config.toml
n_layer = 16
head_dim = 32
norm_place = "pre"
positions = "rope"
rope_fraction = 0.25
attn_scale = 0.199
tie_embeddings = "early"
init_std_o = 0.0217
init_std_up = 0.0217
lr = 0.000833
beta1 = 0.95
warmup_steps = 502
seq_len = 1024
steps = 18179
Each number is 128 + 32 x the weight over its row's rms, rounded and kept within 0 to 255. Layers, rows and columns count from 0. The size above them is the row's rms in percent of the matrix's.

# layer 13 MLP down (transposed), 1280x320, rms 0.0773, rows 615-636, columns 160-319
size [102  87  96  98 104 105  96  97 103 110  94 116 105 103  88 102 107  93  98 104 104 106]
[[ 63 139  62 123  71 144 110 144 103 123 152 108 157 124 109 129 145 109  97  73 121 146 178  89 179 132 104 139 146 141 173 166 131 117 162 124 106  89 107  99 106 154 113 113 134 190 135 115  95  30 136 102 143 194 110 178 162 128 112  96 128 111 181 145 164 107  98  71 155 124 117 145 167 171 192 165  96 182  94 147  55 109 119 137 175  70 109  80 150 111  95  95 139  75 123 109  93 168 181 104 127 108 101 136 122  99 157  80 103 141  95  78 129 126  98 153 181 152 132 178 189 123  96 146 143  97 110  84  92  96 131 122 139 128 100  98 104 142 149 144 106  89 119 128 128 111 164 167 125  75  57  87 155 177 122 119 121 125  85 113]
 [142 130 166  82 167 132  98 144 100 130 111  93 140 109 107 154 132 161 119 167 157 122 126 102 119  47 145 160 155 138 162 111 174 121 100 144 144 156 141  85  89 156 146 170 100 141 136  87 112 109 181 131  83 135 105 155 145 129 151 118 164 144 126 122 158 171 141 141 154 161 107 126 161  85 126 128 153  73  88 104 159 164 107 110 126 148 117 162  90 108  83 173 138 160 115 122 146 127  82 133 133 157 124  98  72 148 121 155 101  82 158 151 140 116 130 142 121 126  97 150  97 178 126 191 156 147 114 129 128 162 146 118 153 143 107 162 122 157 108 140  93 137 124 118 141 171 137 120 158 202 141 114  88 139 183 133 153 132 156  84]
 [140 134 143 148 149 123 124 104 142 138 116 123  48  90  88 168 148 161 186 104 115 127  57 126 132  96 132 159 123 181 104 191 133 129 135  94  86 123 131  68 115 150 163 170 130 123 136 132  79 144 115 113  45 135 150  46  99 114 109 118 181 155 163 108 158 145  73 125 114  57 120 140 159  65 123 100 116  83 138 122 133 125 108 152 111 102 142 151 120 177 137 145 177 165 113 119 107 116 132 117 120 147 133 101 144  88 124 168  77 141  93  90 163 155 143 153 151 102  86 189 125 152  98  78  92 124  83 115  86  97 113 160 151 122 115 124 117  82 145 102 128 173  82 143 113 147 178 138 182 133 158 121 193 149 119 158 145 117 114  75]
 [182 101 110 171 126  88  81 152 139 124 131  61 107 221 139  72 178 185 139 119 127 169 125 134 140 110 140 119 114 148 154  67 163  97 139 111 125 140 156 128 166 113 136  89  90 134 230 128  93  78  75  93 156 126 158 100  76 166 140  65 136  86 152 131  92 156 101 126 141 186 103 102 173 114 135  93 108 106  75 121 103 161 132 120 122 101 134 115 107 224  54 142 121 106 125  86 113 124 159 101  75 115 179  46 117 106 156 133 149 135 160 161 138  68 167 149 122 108  52 121 128 105 135 151  80 112 105 181 171  89 150 146 124 183  96 107 156 134 150  91 121  95  87 118 146 139 126 160 114  97 173 174 142 151 116 155 155 174 175 121]
 [196 120  72  57 133 160  85 126 186 157  86 136 130 120 129 146 142 143 168 132 148 112 112 105 192 131 172 112 111 109 136 141 196 152 143 170 104  83 114  55 133 129 134 124  63 115 150 130  94 132 110 186  85  65 128 167 140  99 111  98 139 158 120 174 121 150 137 147 122 135 174 132 144  99 161  82 155  93 155 149 152 143 126 136 135  68 153 121 168 125 117 117 144 142 113 160 127 119 127 139 108 138 108 140 165  59 171 134 169 137  81 145 116  93  96 156 148 114 127 142 140 105 101  68 123 115 131 142 110 155  88 183 184 230 163 136 137 118  99 106  60 146  81 195 157 179 159 149 154  77 139 135 154 110 108  83 103 151 125  95]
 [ 79 110 149 180 128 104 177 172 107 190  49 154 104 149 114 159 158 174 141 136 135  55 150 158  92 106 109 116 144 121 129 192 151 152 144 135 101 133 143 152 144 161 186 131 157 113 138 121 146 133 129 152 162 108 129 143  59 119 115 140 172 141 150  89 110 135 113 139 179 132 116 193 176 128 218 189 148 132 144 144 178 143 145 115  85  70 174 123 104 124 133 129 128  52 103 182  83 134  53 104 119 104  71 166 195 130 127 174 139 126  84 172  95 106 120 124 143 190  57 117 137 167 126 177 128 112 203 153 148  79 142 100 107 136  82 167 112 115 121 125 113 141 149 122 133 135  80 109 111 133  95  82 102 140 163 115 132 137 108 111]
 [103 146 162 117 132 125  83 109 125 137 132 156 180 101 128 123 117 122 173  56 180 153 143 153 132 153  83 155 123 138 115 164 149 140 121  94 121 101 160 126  96 103 159 175 175 180 133 169 132  96 142 109 137 115  88 111 121 201 113 119 158 128 161 129 120 165 173 121 124 151 145 134  81  95 136 134 150 142 134  85 174 104 122 171  99 136 141 142 198 125  85 137 167 146 210 159 101 141 160 116  64 118 123 103  81 113 108  97 112  55  63 146 139 140 153 116  62  87 195 114 184 126 163 102 111 127 151 152 161 141 140 102 153 133 102 162 136 113  78 122 133 123 125 108 171 152  92  87 147 197 149 149  95 151 119 114 125  97 131  95]
 [129 140  59 101  81 211 135 176 156 109 167 104 110  56  52 110 131 190 126 116 198 127 119 203 126 219 102 142 137 122 127 121 154 135 125 153 123  89 139  59 138  82 114 130 100  76 178  65 139 110 115  62 150  93 156 148 132 193 126 140 124 126 186 135 149 159 117  62 150 121 189 144 171 118 131 164  77 146 134 107 117 154 134 106 122 151  86  88 214 123 131  89 171  77 141 116 118 108  90 139 186 102 153 116 111 111 142 154 105 104 109 137 174 116 102 161 130 128 163 145 174 115 162  67 157 116 127  91  63 155 131 133  84 161 135 140 134 173 108 113 139 173 148  98 122 148  97 131 154 167 118 135  93 105 185 168 102 130 178 105]
 [ 61 129 120 155 109 132 100 194 114 131 139 144 136 132 109  98 143 143 149 119 153 100 152  70  97 154 121 111  82 183 100 141 117 107 134 133 172 104 130 155  89 132 126 116  77  65 162 118 147  89  83 141 233 123 148  97 132 109 133 112 125 191 140 114  83  98 166  68 101 108 159 171 113 162 126 152 132  85 123  88 157 109 150 130  80  94 117  88  89 182 127  73 173 121 103 193 149 158 141 112 137  88 140 149  94 167 138 103 146 179 157 169 119  74  48 138 121 199 110 124 111 149 155  86 140 106 151  73 177 188 118 112 158 164 164 141 189 214 114 152 156 118 109 128  98 176 127 109 114  97 114 118 100 175 104 138 145 153 164 147]
 [ 95 168 153 150 169 167  97 140 100 123 120 171 178 126 166 107 114 111  99 114  76 145 108 146  91 134 201 137 126 141 132 147  85 200  78 114 106 169  97  89 166 129 137 143 152 165 158 109 161  85 150 140  87 131 109 123  83 118 107 136 181 100 112 174 106 110 103  88 146 135 134 153 165  86 125 148 116 124 144 139 128 137  75 125 131 123 153 109 139 132 130 140  89 136 172 151 129  92 103 106 126 116 122  98 136 118  84 102 155  81 192 144 140 177 110 131 153 145  98 146 179 139 107  90 129 176  95 148 171 135 188 114 102 136 171 134  79 121 161 109 117 115 164 105  55 114 126 127 148 156 115 139  63  57 183 132 104 119 134 136]
 [157 143 157  86  64 158  90 144 143 123 121 119 113 104  79  87 185 116  89 181 108 135 160 140 198  89 176  96 127  60 121 130  93 147 137 163 122  67 144 138 161  92 109  96 182 211 194 104 111 116 162 139 112 136 125 161 139 137 116 121 146 170 117 108 116 145 134 145  78 135 110 123 112 157 141 148 137 155 106 117 114  98 155 129 135  91 163 103  89 100 126  89 134 132 202  79 166  96 133  93  91 174 124 122  72 111 159 113 120  37 110 128 111 161 195 160 152 177  97 152  98 157 112 124 110 144 129  69 134  90  92 143 111 173 164 155 138 109 100  77 107  95 111 128 129 120  47  98 166 193  76 177 110 163 125 176 151 108 131 103]
 [108 130 150 181 168 119 205 175 192 103 125 148 163 130 110 129  95 157 140 111 137 145 142 125  99 123 150  94 111 134 123 153 103 124  77  92 124 113  97  88 166 138 117 118 184 143 172 116  88 154 155 177 148 134 150 119 103  98 124 121 179 127 121 139  98 144 109 163  79 116 124 158 150 115 139 147 140 159 177 190 154  73 125 154  94 134 118 136 107 129 106 149  61 103  67 158 113  98 103  88 135  41  36 112 138 122  76 206  80 135  93 116 142  94 129 119  82 128 142 142 160 177 135 130 182 111 170  81 148 151 105 102 132 170 136 135 178 154 118  89 132  95  80  92 175 195 149 133 114 151  96  89 136 125 121 127  90 135 174 118]
 [179 169 119 130 157  85 107 173 125  92  77 141 127 111  93 106 108 191 112 141 142 109 110 192 132 194 119  82 128 167 150 167 137 145 138  69 162 170 185 152 116 101  79 117  70 127  96 109  92 144  91 111  80  99 101 159 114 213 142 149 122 128  92 124 190 117 106 131 105  96  84  86 144  92 178  98 145  81 117 154  83 126 116 142  93 123 181 114  54 128 144 176 118 207 161  66 125 138 149 132 104 138  87 120 149 196  72 154 167 126  74 143 172  96 118 108 146 134  91  96 142 119 212 158 145 174 115 120 127  68  95 163 167 146 113 125 150 147  91 168 159 137 134 183 162 131 105 154 165 127 132 121 131 153 157 132 123 101 115  93]
 [170 136 155 106 148 128 195 140 153 151 141 151 133 138 134 118 139 146 116 172  66 143 181 133 157 121 122  70 133  85 156 177 104 174 111 110 112  95 160 147  87 146  97  78 157 136  53 103 181 125 131 173 125 200 146 102 156 172 113 179 109 127 168 144 126  75  83 119 150 162 163 114  79 128 108 163 126 184 138 124 119  75 120 199 175 174  66 128 122  97 184 158 137 124 118 106 106 114 150 134  79 122 217 179 157 120 166  77 135 141 117 136  76 126 129  87  75 189 161 140 175 137 123 138 127 135  80 117 127 154 113 222 132 116 172 146 126 140 135  89 133  90  78  99 153 138 108 169 147  87 165 123 100 128 148  75 125 157 151 120]
 [ 96 137  97 127 104 160 159 108 137 122 180 108 108 121 113 136 146 127 120 101  88 148 131 124 100 106 141 145 134 124 143 131 101 122 155 151 132 119 130  88 124 166 123 133 127 147 129 131 143 104 162 138 170 133 153 140 100 137 154 127 195  68  94 127 122  89  97 125 108  98 173 136 170 157 149  83 149 130 127 161 112 141 124 180 132 161 148 173 159 168 134 165 163 182 164 135 112 102 116 129  80 140 161 106 154 149 105 115 126  96 115  84  70 132 140  94 115 143 144 186 142  79  91 113 149  96 101 102 165 128 151 148  82 150 159 114  94 105 141 148 157 120 202 173 142 119 112  90 103 145 132 139  83 177 134 200 190 187  88 154]
 [141 124 125 116 109 166  62 160 129  99 128 130 169  79  59 164 128 188 144 101 164 128 175 156 154  96 105 130 137 130 135 152  99 106 173 134  95 175 105 122 125 139 160 136 172 147 140 126 118  92 146  95  57 143 123 107 137  90 123 192 152 127 121 151 132 170 132  79  62 184 102 122 140 121  94  90  99  96 209  71 106 200 107 124 204 132 109 120 107 148 174 104 104 162 202 163  88 108 136  83 114 122  98 101  76 161 135 152 119  73 115 162 142 140 122 176 156  85 123  98 133 112 165 146 122 103 111 128 122  94 167 162 158 206 156 173  95 120 179  94 159 144 128 142 135 155  68 106 119 160  43 136 103 148 130 139 151 167 143 155]
 [100  92 106 121 128 145  89  95 126  71 106 118 183 173 111 159 185 128 140 150 124 132 156 118 131 129 128  74 201 128 127  77  99 143 135 135  84 132  92 140 129 130 125  90 101 148 134 115 154 131 118 125 133 117 125 120 156 116 142 150  67 163 143 144 179  91  77 116  98  91 119 158 189 104  85 187 152 123 128 135 109 198 164 155 132  99 156 111 172 120  75 115 167 159  96 115 146 134 119 105 127 102 154 135 146 157  96 134  25 129 150 141 127  85 154 143 149  82  75 169 122 107 145 174 164 106 126 114 140 186 107 118 130 118 139  97 132 130 118 135 158 102 121  91 160 119 126 122  77 197 104 173 103 146 116 132 138 121 133 103]
 [137 116  73 163 119  78 126 159 119  95 150  87 176 124 178 155 142 100 163 115 118 108 122 102 110 119  68 101 114 174  68 131 139  79 152 122  92 129 103 118 139 177 161  73 156 107  83 135 107 141 132 115  60 132  55 131 126 137 147 126 177 148 126 112 159 164 155 115 178 142 152 101 130 147  76  72 154 204 113  91 109 149 118 119 123 171  98 164 105 152 168 126 111 148 155  94 108 132 124 194 154 125  96 125  98  61 176  62 161  83 143 128 193 147 108 192 155  71 117 135 142 148 125 144 149 146  78  95 101  99 101 124 106 123 110 146 114  97 155  51 120 121 134 128 121 172 155 129 139 146 201 192 113 119 136 102 140 154 161 126]
 [143 133 139 103 160 142 100 190 137 113 115 188 154  58 141 120 158 107 110 124 136 171 127 156  91 154 124 145 144  57 146 134 129  82 170 145 200 144 183 112 110 106 109 102 136 122 164 141 189 139  87  78 172 155 144 170 104 133 122 109  75 120 173 124 157 115 132 138 108  88 140 171 131 113 109 147 137 113 178 125 118 145 147 128 165 114  84 184 148 102  62  91 135 135 130 105 134 105 176 162 158 120 130 137 114  43 168 106 103  89 117 122  88 121 100  74 135 138 151 145  98  39  90 100 141 124  67 184  43 167 168 121 175 130 138 127 134 100  94 117 159 179 116  99 158 138  85 138  97 166 171  76 142 120 170 110 165 113 152 157]
 [ 75 144 105 147  96 126 122 146 118 116 158 145 140 134 127 105 106 133 159 109  91 202 102 117 155 109 150 131  91 188  98 133 145  74 142  95  92  94 106 179 136 168  86 149 105  97 104  52  88 160  44 163  97  76 174 104  93 128 166 107 113 126 159 154 130 103 110 163 104 152 104 195 127 153 184  76 152  86 116 122 188 135 141 110 133 180 130  83 104 105 174 148 128 133 107 142  74 105 158 132  93 116 103  90 115  94 145 164  86 128  75 110 140 156 158 127  99 169 137 184  46 124 131 145 103 153  80 112 145 138 151 133 106 136 122  79 149  87 158  89 110 112 132 120 113 139 144 108 140  96 116 115  91 132 129 133 152 169 128 202]
 [ 95  96 158 136 179 124 144  99 123  78 169 148 146 153  84 151  96 133  92  89 156  51  89 148 142 138 107 110 145 127 169 143 160 171 121 120 170 100 131 101  71 117 125 130 144  76 152 137 175 149 132 143 127  82 126  87 124 175 129 129 146 118 112 150  54  83 127 118 139 106 112 124 189  92 133 184 140 129 182 142 113 154 148  81 151 133 141  90 148 100  97 126  73 140 161 114 187 102 126 128 119 116  94 152 111 215 108 117 204 122 125 114 124 166 116 114 101 108 155 164 147 155 107 145 176 112 112 113 124 114 113 123 138 122 119 119 153 129 111 125 144  72 127  95 171 136 149 140 134  75 104 138  79 122 143 121 150 136 154 108]
 [138 129 146  91  87  93 153  66 135 158 108 164 142  95 135 130  97  96 147  91 113  92 140 159 135 167 192 139 181  88 108 134 135 148 150 100 121 106 100 141 111 143 148 168 125 197 153  95  76  83 147 137  19 176 127 135 172 174 102 195 159  73 114 126 146 198 151  97  91 111 109 130  98 132 104 111  94 162 132 118 121  92 120  91  77 128 163 125 130  86 151 124 140 118 204 125 139 170 151 138 100 145 123 115 164 143 111  91 189 126  46 117 122 174 118 118  91 128 137 166 163 141 152 114 177  93  74 102 126 120 125 105 162 129  58 159 158 101  98 114  71 116  95 166 151 164  75 119 172 169 159 168  95 115 101 146 158 120 107  70]]
# layer 13 MLP up, 1280x320, rms 0.0829, rows 616-636, columns 160-319
size [ 85  95  98 101 110  98  99 104 100  93 113 106  99  92 100 105  93  97 104 104 103]
[[134 104 106 112 170 133 144 145  57 153 123 130 147 104  66 142 132 134  97 122  89 173  96  60  80 119  96 129 123 112  84 161  80 123 172 196 122 117 158 119 104 148 137 112 144 103 100 130 134  91 121 136 131 154 121 121 173 170 146 133 143 139 149  63  92 145 180  90 122 129 125  78  97 161 102  99 162 163 158 120 120 153 140 146 152 116 117 133 162 143 109 116 107 133 142 160 132 146 127 118 108 154  73  89 149 163 116  95 115 116 119 140 153 110 137 132 110 151 134 141 125  80 113 171 123  43 119 203  91 137 107 142 128 161 140 109 136  67 164 109 159 104 131 112 160 100  93 127 138 160 117 119 118 168 122  94 173 133 137 125]
 [107 167 109 142 129  93 119 112  98 187 123  56 126 112 111 122 152 114 142 156 137 140  94 138  80 132 128 124 131  78 118 137  94 166 167 131 114 132 178  92 159 179  73 119 122 147 119 117 128 100  66  58 120 213 100 122 117 166  72 120 174 107 152 174 170 160 124  98 138 139  95 128 108 105 115 155 105 122 133 114  65  79 153  98 128 154 105 200 141 165 131 140  96 151 154 136 189 154 143 105 107 111 123 109 128 117 125 122 103 119 134 157 125 129 128 115 141 143  73  78 191 121 132 121 105 156 151  88 130 111 139 127  69 110  68 123 139 158 156  67 178 100 133  95 156 155  90 133 179 109 137  89 190 116  99 172 106 122 145  86]
 [111 120  60 169 144  98  97 119 131 185 160  93 161 150 153 131 144 190 160 132 140 134 146  87 135  92 116 114 128 129 109  58  98 129 127 151 109 148 113 165 163 138  73  62 129 153 128 173 141 118 115 114 188  85  42 156  94 113 108 111 109 175 154 101  56 167  67 147 138 112 129 130 153 106 124 113 125 151 109 104 137 176 159 110 186 167 112  93 130 173 115 194 123 121 120 141  63 134 130 124  70  54 146 141  89 109 118 151 168 151 143 110 108 150 112 166  78 133  84 130 157 108 116 113 146 139 153 124 143 138 151 105 127 118 160  96  92  96 121 121 194 191 138 129 149 125 124 153 133 115  90 144 113  83 107  98 114 115 171 166]
 [143 162 119  90 110 133 116 154 123 110 115 137 114  88 129 156 158 142  93 131 104 162 157 154 192 117 148 124 146 115 140 136 105 117  80 165 135 103  93 146  97 173 106 153 103 141  71 184 142 105 129 148 138  66 120 134 147 145 123 117 140 178 120 116 124  90 142 112 145  94 149 130 162 129 119 115 104 137 129 161  74 165  89 150 141 161 115 143  99 119 184 221 178 168 110 153 178  52 143 134  60 184  85 152 169 116 119  76  93 130 209 143 100 180  94 138 126 141 136 102 139 158  78 140 126 145 147 159 113 190 134 117 129  97 146 109 121  84 146 184 116 120 107 153 117 152 143 148 122 130 112 100 192 179 125  98 150 119 141 134]
 [225 107 115 143 115  84  54  99 138 153 116 131  90 132  96  95 124 127 123 135 167 105 163 103  96 164  68 110 156 125 101 104 122 119 119  89 113 172 153 135 104 138  54 121 161 152  85 154 115  90 106 133 169 156  91 131  92 205 131 131  82  97 143  50 159 122  82 135 138 157 103 128  94  95 105 140 200 137  63 133 114 130 159 143  89 139 150 104 130  89 144 120 113 130 116 129  48  85 109 110 135 171  50 103 155 155 131 122 143 170 127 151 124 128  99  93  96 136 103 138 189  58 147 166 130 149 156  99  99  80 124 108  93 131 124 155 108  85  57 114 170  36 159 114 131 141 109 129 145 126 158 116  98 134  80  63 116 108 167 192]
 [161 158 119 149 115 144  92  90  66  77 163  66 140 103 118 147  86 127 118 111  55 100 129  74 213  59 103 145 119 106 137 150 154  95 135 121 111 146 124 153 134 138  97  20 137  82  88 185 125 143  63  91 232 153 123  94 122  95 121 130 149 138 203 148 111 106 103 127 180  84 131  92 128 110 117  98 124 114 161 138 104 212 141 100 166 133 100 128  89 117 165 123 130 107  71 119  95 150 136 101 160 113 149 186 170  83 158 132 101  78 115  63 168 183 122  95 100 142  86 161  79 127 111 147 163  75 140  82  97  96 187 104 153  99 185  67  69 124 170 111 120 102 168  63 121 146  94 115 204 125 184 168 151  74  84 157 145 146 153  80]
 [118 105 127 133 117 102 102  99  56 121 146 147 159  67 148 147 107 159  97 118 120 102 113 131  97 124 111 144  64 100 109 123 153  94 148 214 124 185  92 102 132 146 121 107 157  85 112 150 123  67 135  88 165 140  90  96 140 108  58 141  89 172 138  78  70  63 204 132 131 147  95  84 197  58 145  76 105 143  45 105 105 103 106 138 169 163 132 190 169 117  88 100 110 162 121 138  93 110  92 171 184 157  74 140 147 175 129 159 132 114 119 167 202 139 158 137 164 127 148 147 139 147  82 128 144  85  98 148 125 174 130  97 149  80  56 134  61 146 105 117 150 153 156  76 126 140 109 102 142 151 112 173  77  98 181 104 114 169 154 140]
 [128 122 131 116 149  88 100 131 155 132 183 150  59 182 123  65 124 144 166 186 147 151 181 111 151 151  63 109  90 139 126 121 100 130 115 121 103 134 116 214 170 131 113 201 156  91 121 196 110 153 119  89 183 185 138 129 137 129 136 149 142 187 155 123  93  68 172  93 162 123 126 115  88 146 127 111 167 127 185  85  82 122 114  97 150 102 119  92 109 111 105  69  64 146 153 153 162  71 197 102  87 112  76 165 131 153 181 121 134 138 151 128 105 163 121 109 218 151 130  90  89 100 191 174 132 165 140 109 150 152 112 141 116 114 136 142 136 140  67 147 139  30 146  78 137 114 106 130 184  66 131  87 139 165 159 118 128  82 118 122]
 [140 163 146 110 174 167 112 171 154 128 140 116 117 119  99 131 146 154  71 154  98 131 139 128  93 113  59 101 110 113  25 149 133 105 149 198 142 127 106 116 100  89 121  91 132 122 152  97 211  85 115 159 152 121 116 112 113 150 140 115 106 124 101 146 131  94  93 158 101 122 142 162 136 139 145 137 150 140 112 133 148 144 178 127 112 138 150 102 154 136  73 123 110  98 155 127 134  73  83 121  99 117 139 109  63 118 112 136 165 138  88 124 149 101 115 155 119 138 140 122 144 116 120 117 165 148 177 100  85  96 175  99 164 105 159 151  78  88 141 185 122 109  74 125  89 139 153 144 148 104 176 118 122 129 113  84 100 124 162 117]
 [103 158  96  88  86 127 125 152 147 129 111 107  79 110 138 130 200 183 153 139 157 138  86 131 143 174 132  73 147 148 125 197 117 150 129 154  82 110 103 199 134 137 136 217 127 143 149 174  63 107 136 132 149 111 147  82 162 166 132  40 159 123 106 132 111  92 183 112 154 149  99  87  93 115 118 146 120  87 105 147 116 123 114 170 152 177 111 153  98 100 128 181 135 123 200 148 170 112 165 106  76 147 122 133 168  82 106  93 187 113 174 151 112 206 122 125 112  89 165 155 142 140 105  85 128 139 166  87 170 138 101 156 110  99 134 152  63  94 147 119 149 114 149 141 169 114 134 104 116 130 183 105  79 110 136 109 117  92 135 193]
 [136 179 103 140 122 114 123 143 166 178 115 167 134  97 171 121 130 118 167 114 132 121 144 182 150 178 100 118  85 137  55 142 127  75 140 109 158 177 101 115 152 127 132 187 202  70 152 207 108  84 126 142 176 172 147 148 147 165 163 130 153 100 142 142 125 103 120 134 142 131  59 129 146 171  84 140  91 142 136 182 138 124 145 116  77 168 156 142 110  89  80 104 124 179 145  97 139 110 144  77 139 135  90  94 147  87 123 164 107 141  76 136 100 158 121  91  64 137 156 122  96  56 114 186 108 174 185 171 124 107 120 107 105 116 119 136 130  94  94 164 120 103  86 154 176 117  44  87 202 109 162 161 150 183 149 169 137 115 189 158]
 [141 136 112 156 202  85 167  79  57 154 145 158  96  99  72 154 104 130 126 156 120  59 132  97 124 118 176 128 189  87  83 129 101 128 141 106 110 134 148 132 138 148 103 104 140  89  85 154 154 110 103  86 146 145  85  95 135 160 157  95 159 130 211 120 138 125 100  69 133 188 150 118  98 119  99 112  98 176 126 139 128 174 183 118 163  81 205 110 173 149 136 164 123 174 105 109 108 136 176 150 112 128 122 174 183  98 191 148  80 152 194 212 147 134  74  98 152 138 161 157 128 140 148 107 109 140 103 127 166 155  94 127  82 144  70 145 133  98 160 172  96 156 175  86 163 102 128 150 137 129 137 159 104  82 114 138 133 110 152 114]
 [141  88 173 178 128 134 113  77 115  83 120  98  37 163 145  94 104 117 166 166 170  78 148 139 111 145 104 100  96 144 113 166 163 111  77 132 153 152 137 155 141 150 182 145 111 157 141 200 155 131 111  80 137 154 132 132 153 180 138 176 109 134 115 152 125 104 104 148 129 214 111 147 210  86 142  65 143 169 173 113 105 115 165 104 118 155 148 122  99  96 136 120  81 153 103  86  86  94 119 127  65 115 119 222  74 148 108 124 142  94 111 156 100 142 109 143 143 111 114  74 226 127 139 154 120 106 117 147  71 119 173 150 161 161 175 176 123 125 144 107 141 117 196 179 117 108 135 143 160 141 114 131 141 137 108 145 138 168 201 131]
 [137 113  81 111 178 107 113 173 135 168 108 104 116 131 122 135  56 176 165  72 161 142 155  94 193 153  94 121 138 121 107 145 125 158 114 162 109 123 119 169 165 185 152 104 118 141  36 126 132 133 135 127 108 169 125  85 137 130 108 133  16 126 177  97  99 119 143 134 139 128 115 160  80  92 125 175  89 148 113  55 164  95 149 114 171 117 160  99 171 131 154  83  52 115 172 113 135 139 166 132 149 113 111 179 127  84 151 132 127 158 111 163 147 109 110 160 163 122 142 142 152 168 124 176 153 173 161 118 112 112 144  69 136 151 148 109  96 159 136 121 138 120  67  79 141 124 157 174 141 106 151 132 138  82  95 121  81  77 154 166]
 [127  81 137  79 174 166  75  94 120 138 110  85 167 102 109 158 157 154 167 111  73 175 113  97  95 125 110 104 143  73  69 142 145  60 153 207 163 136 102 148 108 146  89  60 159 101 127 128 141 110 128 117 106 173 162 120 136 122 107 162  73 107 142 125 165 141 128 106 115  71  99  79 136 134 102 131 146 126  81 129 137  99 116 134 113 103 134  84 157  93 123  96 155 124 103  84  92 116 101 180 125 114 122 110 118 127 144 102  92 162 124 133  95 129 178 154 132  89 127 145  28 120 117 139 150 108 151 103 126 115 100  85 134  99 116 112 165 106 115  86 161 120  91 176  97  30 133 122 154 127 168 197 135 168  56  93 181  89 138 163]
 [ 71 132 159 152 164  60  56 119  78 145 162 119 102 105 164 146  92 228  70 100 207 146  78 160 106 138 114 115 160 105 143 171 138 105 132 126 170 151 201 161 187 137 131 143 139 166 138 135 105 109 123 123 131  83 140 139 158 148 123 168  90 143 101 110 165  59 142  82 174 125  80 174 137  62 149 105 107 136 145 130 136 169 156 122 145 109 174  86 115  84 158 122  90 173 136 150 102 154 169  86 101 107 106  80 123 137 129 156 144 121 155 173  80 201 190 106  96 161 166  72  56  23  62 119 132 154 163 119 184 172  77  99 130 112 109  79 121 127 111 136 157 100 129 135 139 109 149 104 189 117 143  70 182 181 145 162 165  81 123 127]
 [134 125 114  90 163 166  97  88 123 166 183  93 125 104  99 124 147 128 112 202  96  82 194 143  72 166 152 127 129 131 148 121  84  96  88 137 144 113 103 144 141 130 147 185 160  63 130 157 201 148  88 146  95 112 151 104 164 147 139 110 112 186 144  87  88 113 115  95 140  96  84 145 145 140 170  92 137 110 124 128 140 134 134 134  94  92 192 118 196  85 115 145 112 142 144 119 109  96 195 115  81  72 148  96 158 146 124 168  97 179 118 104 139 164 138 119 100 193 136 133 156  89 173 169 113 113  87 127 128 222  99 127 150  93 126  93 136 120  98 146 143 134 120  88 162  42 130 153 102 123  96 152 150 168  87  87 120 184  60 123]
 [211 106 116 122 135  79  54 133 121 127 151 128 141 151 139  71 128 135  69 117 115  69 129 104  99 148 149 125 133 100 100  88 137 141 129 187 146 190 147  92 208 103 145 111 109 156 146  94 120 177 126 131 155 178  95 127 110 167 179 162 116 178 114  98 120  99 177  76 112  86 127 119  69  96  93 123 184 170 102 150  65 148  88 108 143 107  98 113 103  67 132  85  92 130 171  97  75  97 115 139 167 187 111 169  88 162 152 134 148 116  91 135 128 139 176 116 159 169 153 100 121 101 101 197 140 139 106 163  76 173 146  88 136  96  83  88  74 128  67 127 139 135  99 126 124 122 157 129 127 163 155 100 109 135 116 173 130 172 136 158]
 [ 81  92 140  81 116 131 141 153 151 165 121  97 135 135 110 160 130  94 130 134 127 167 163 152 214 121 159 107 123 122 122 146 116 137  83  97 118 127 117 201 172 157 174 163 116 116  98 131 159 205  76 140 141 119 110 132 158  93 120 109 148 102 175 133 121 135 196  99 132 156 103 124 101 169 103 115 109 171 155 135 124 118 153 121 138 110 135 110 180  66 167 159 129 123  81  81 153  86 127 130 129 153 135 117 155 153 140  35 113  93 134 124 117 163 175 167 149 213 111 122 104 118  75 146 102 185 107 107 115 128 123 130 143 141 125 125 172 169 175 231 142 108 121 101 126  99 108 135 138  94 157 127 122 129 171 155 177 126 105 123]
 [189 125 121 120  99 131 101 145 157  89 106 128 123 105 112 119  91  89 120 130 120  88 110  91  61  94 115 112  80 154 129  69 140 142 157 158 132 156 193 189 135 159 124 182 125 172 128 135 130 157  95 118 151 130  83 117 125 124 119 150 168 192 172 118 132 136 174 146 148 131 119  90 156  81 134  60 132 105 168 155 138 167 104 164 147  98 141 172 196 120 113 143 122 124 130  91 150 124 156 116 151 177  80 184 124 143 119 152 121 120 135 117 177 124 142 158 200 121 149  89  77 121 106 111 143 128 149 160 181 166 107 128 109 168 151 120 111  58 225 224 148 145 168  62 138 135 164 104 123  91 143 123 139 164 164 141 111 126 122 175]
 [122 101 169 139 126 113  77 143 130 162 100 140 196 181 112 110 207  88 110 142 122  87 132 128 137 161  59 155  78 164  99 145 175 100 120 129 130 124 143 131 147 151 127 118 124 123  97 137 183  96  76 132 141 141  70 121  71 140 109 106 171 135 162  98  75 137  73 168 107 138  99 121 158  87 101 177 133 150 190 122 117 122 136 103 138 127 145 113 123 120 131 113  83 155 171  87 128 112 142 197 115 107 127 122  98  81 120 143 183 110 124 239  54 134  82  97 103 125 108  53 168 164 177 189 120 120 100 138 108 142 115  80 117  96  73 158 116 125  73 151  97 154 112 145 133 151 111 147 179 140 137 161 137 113 157 156 127 146  77 155]]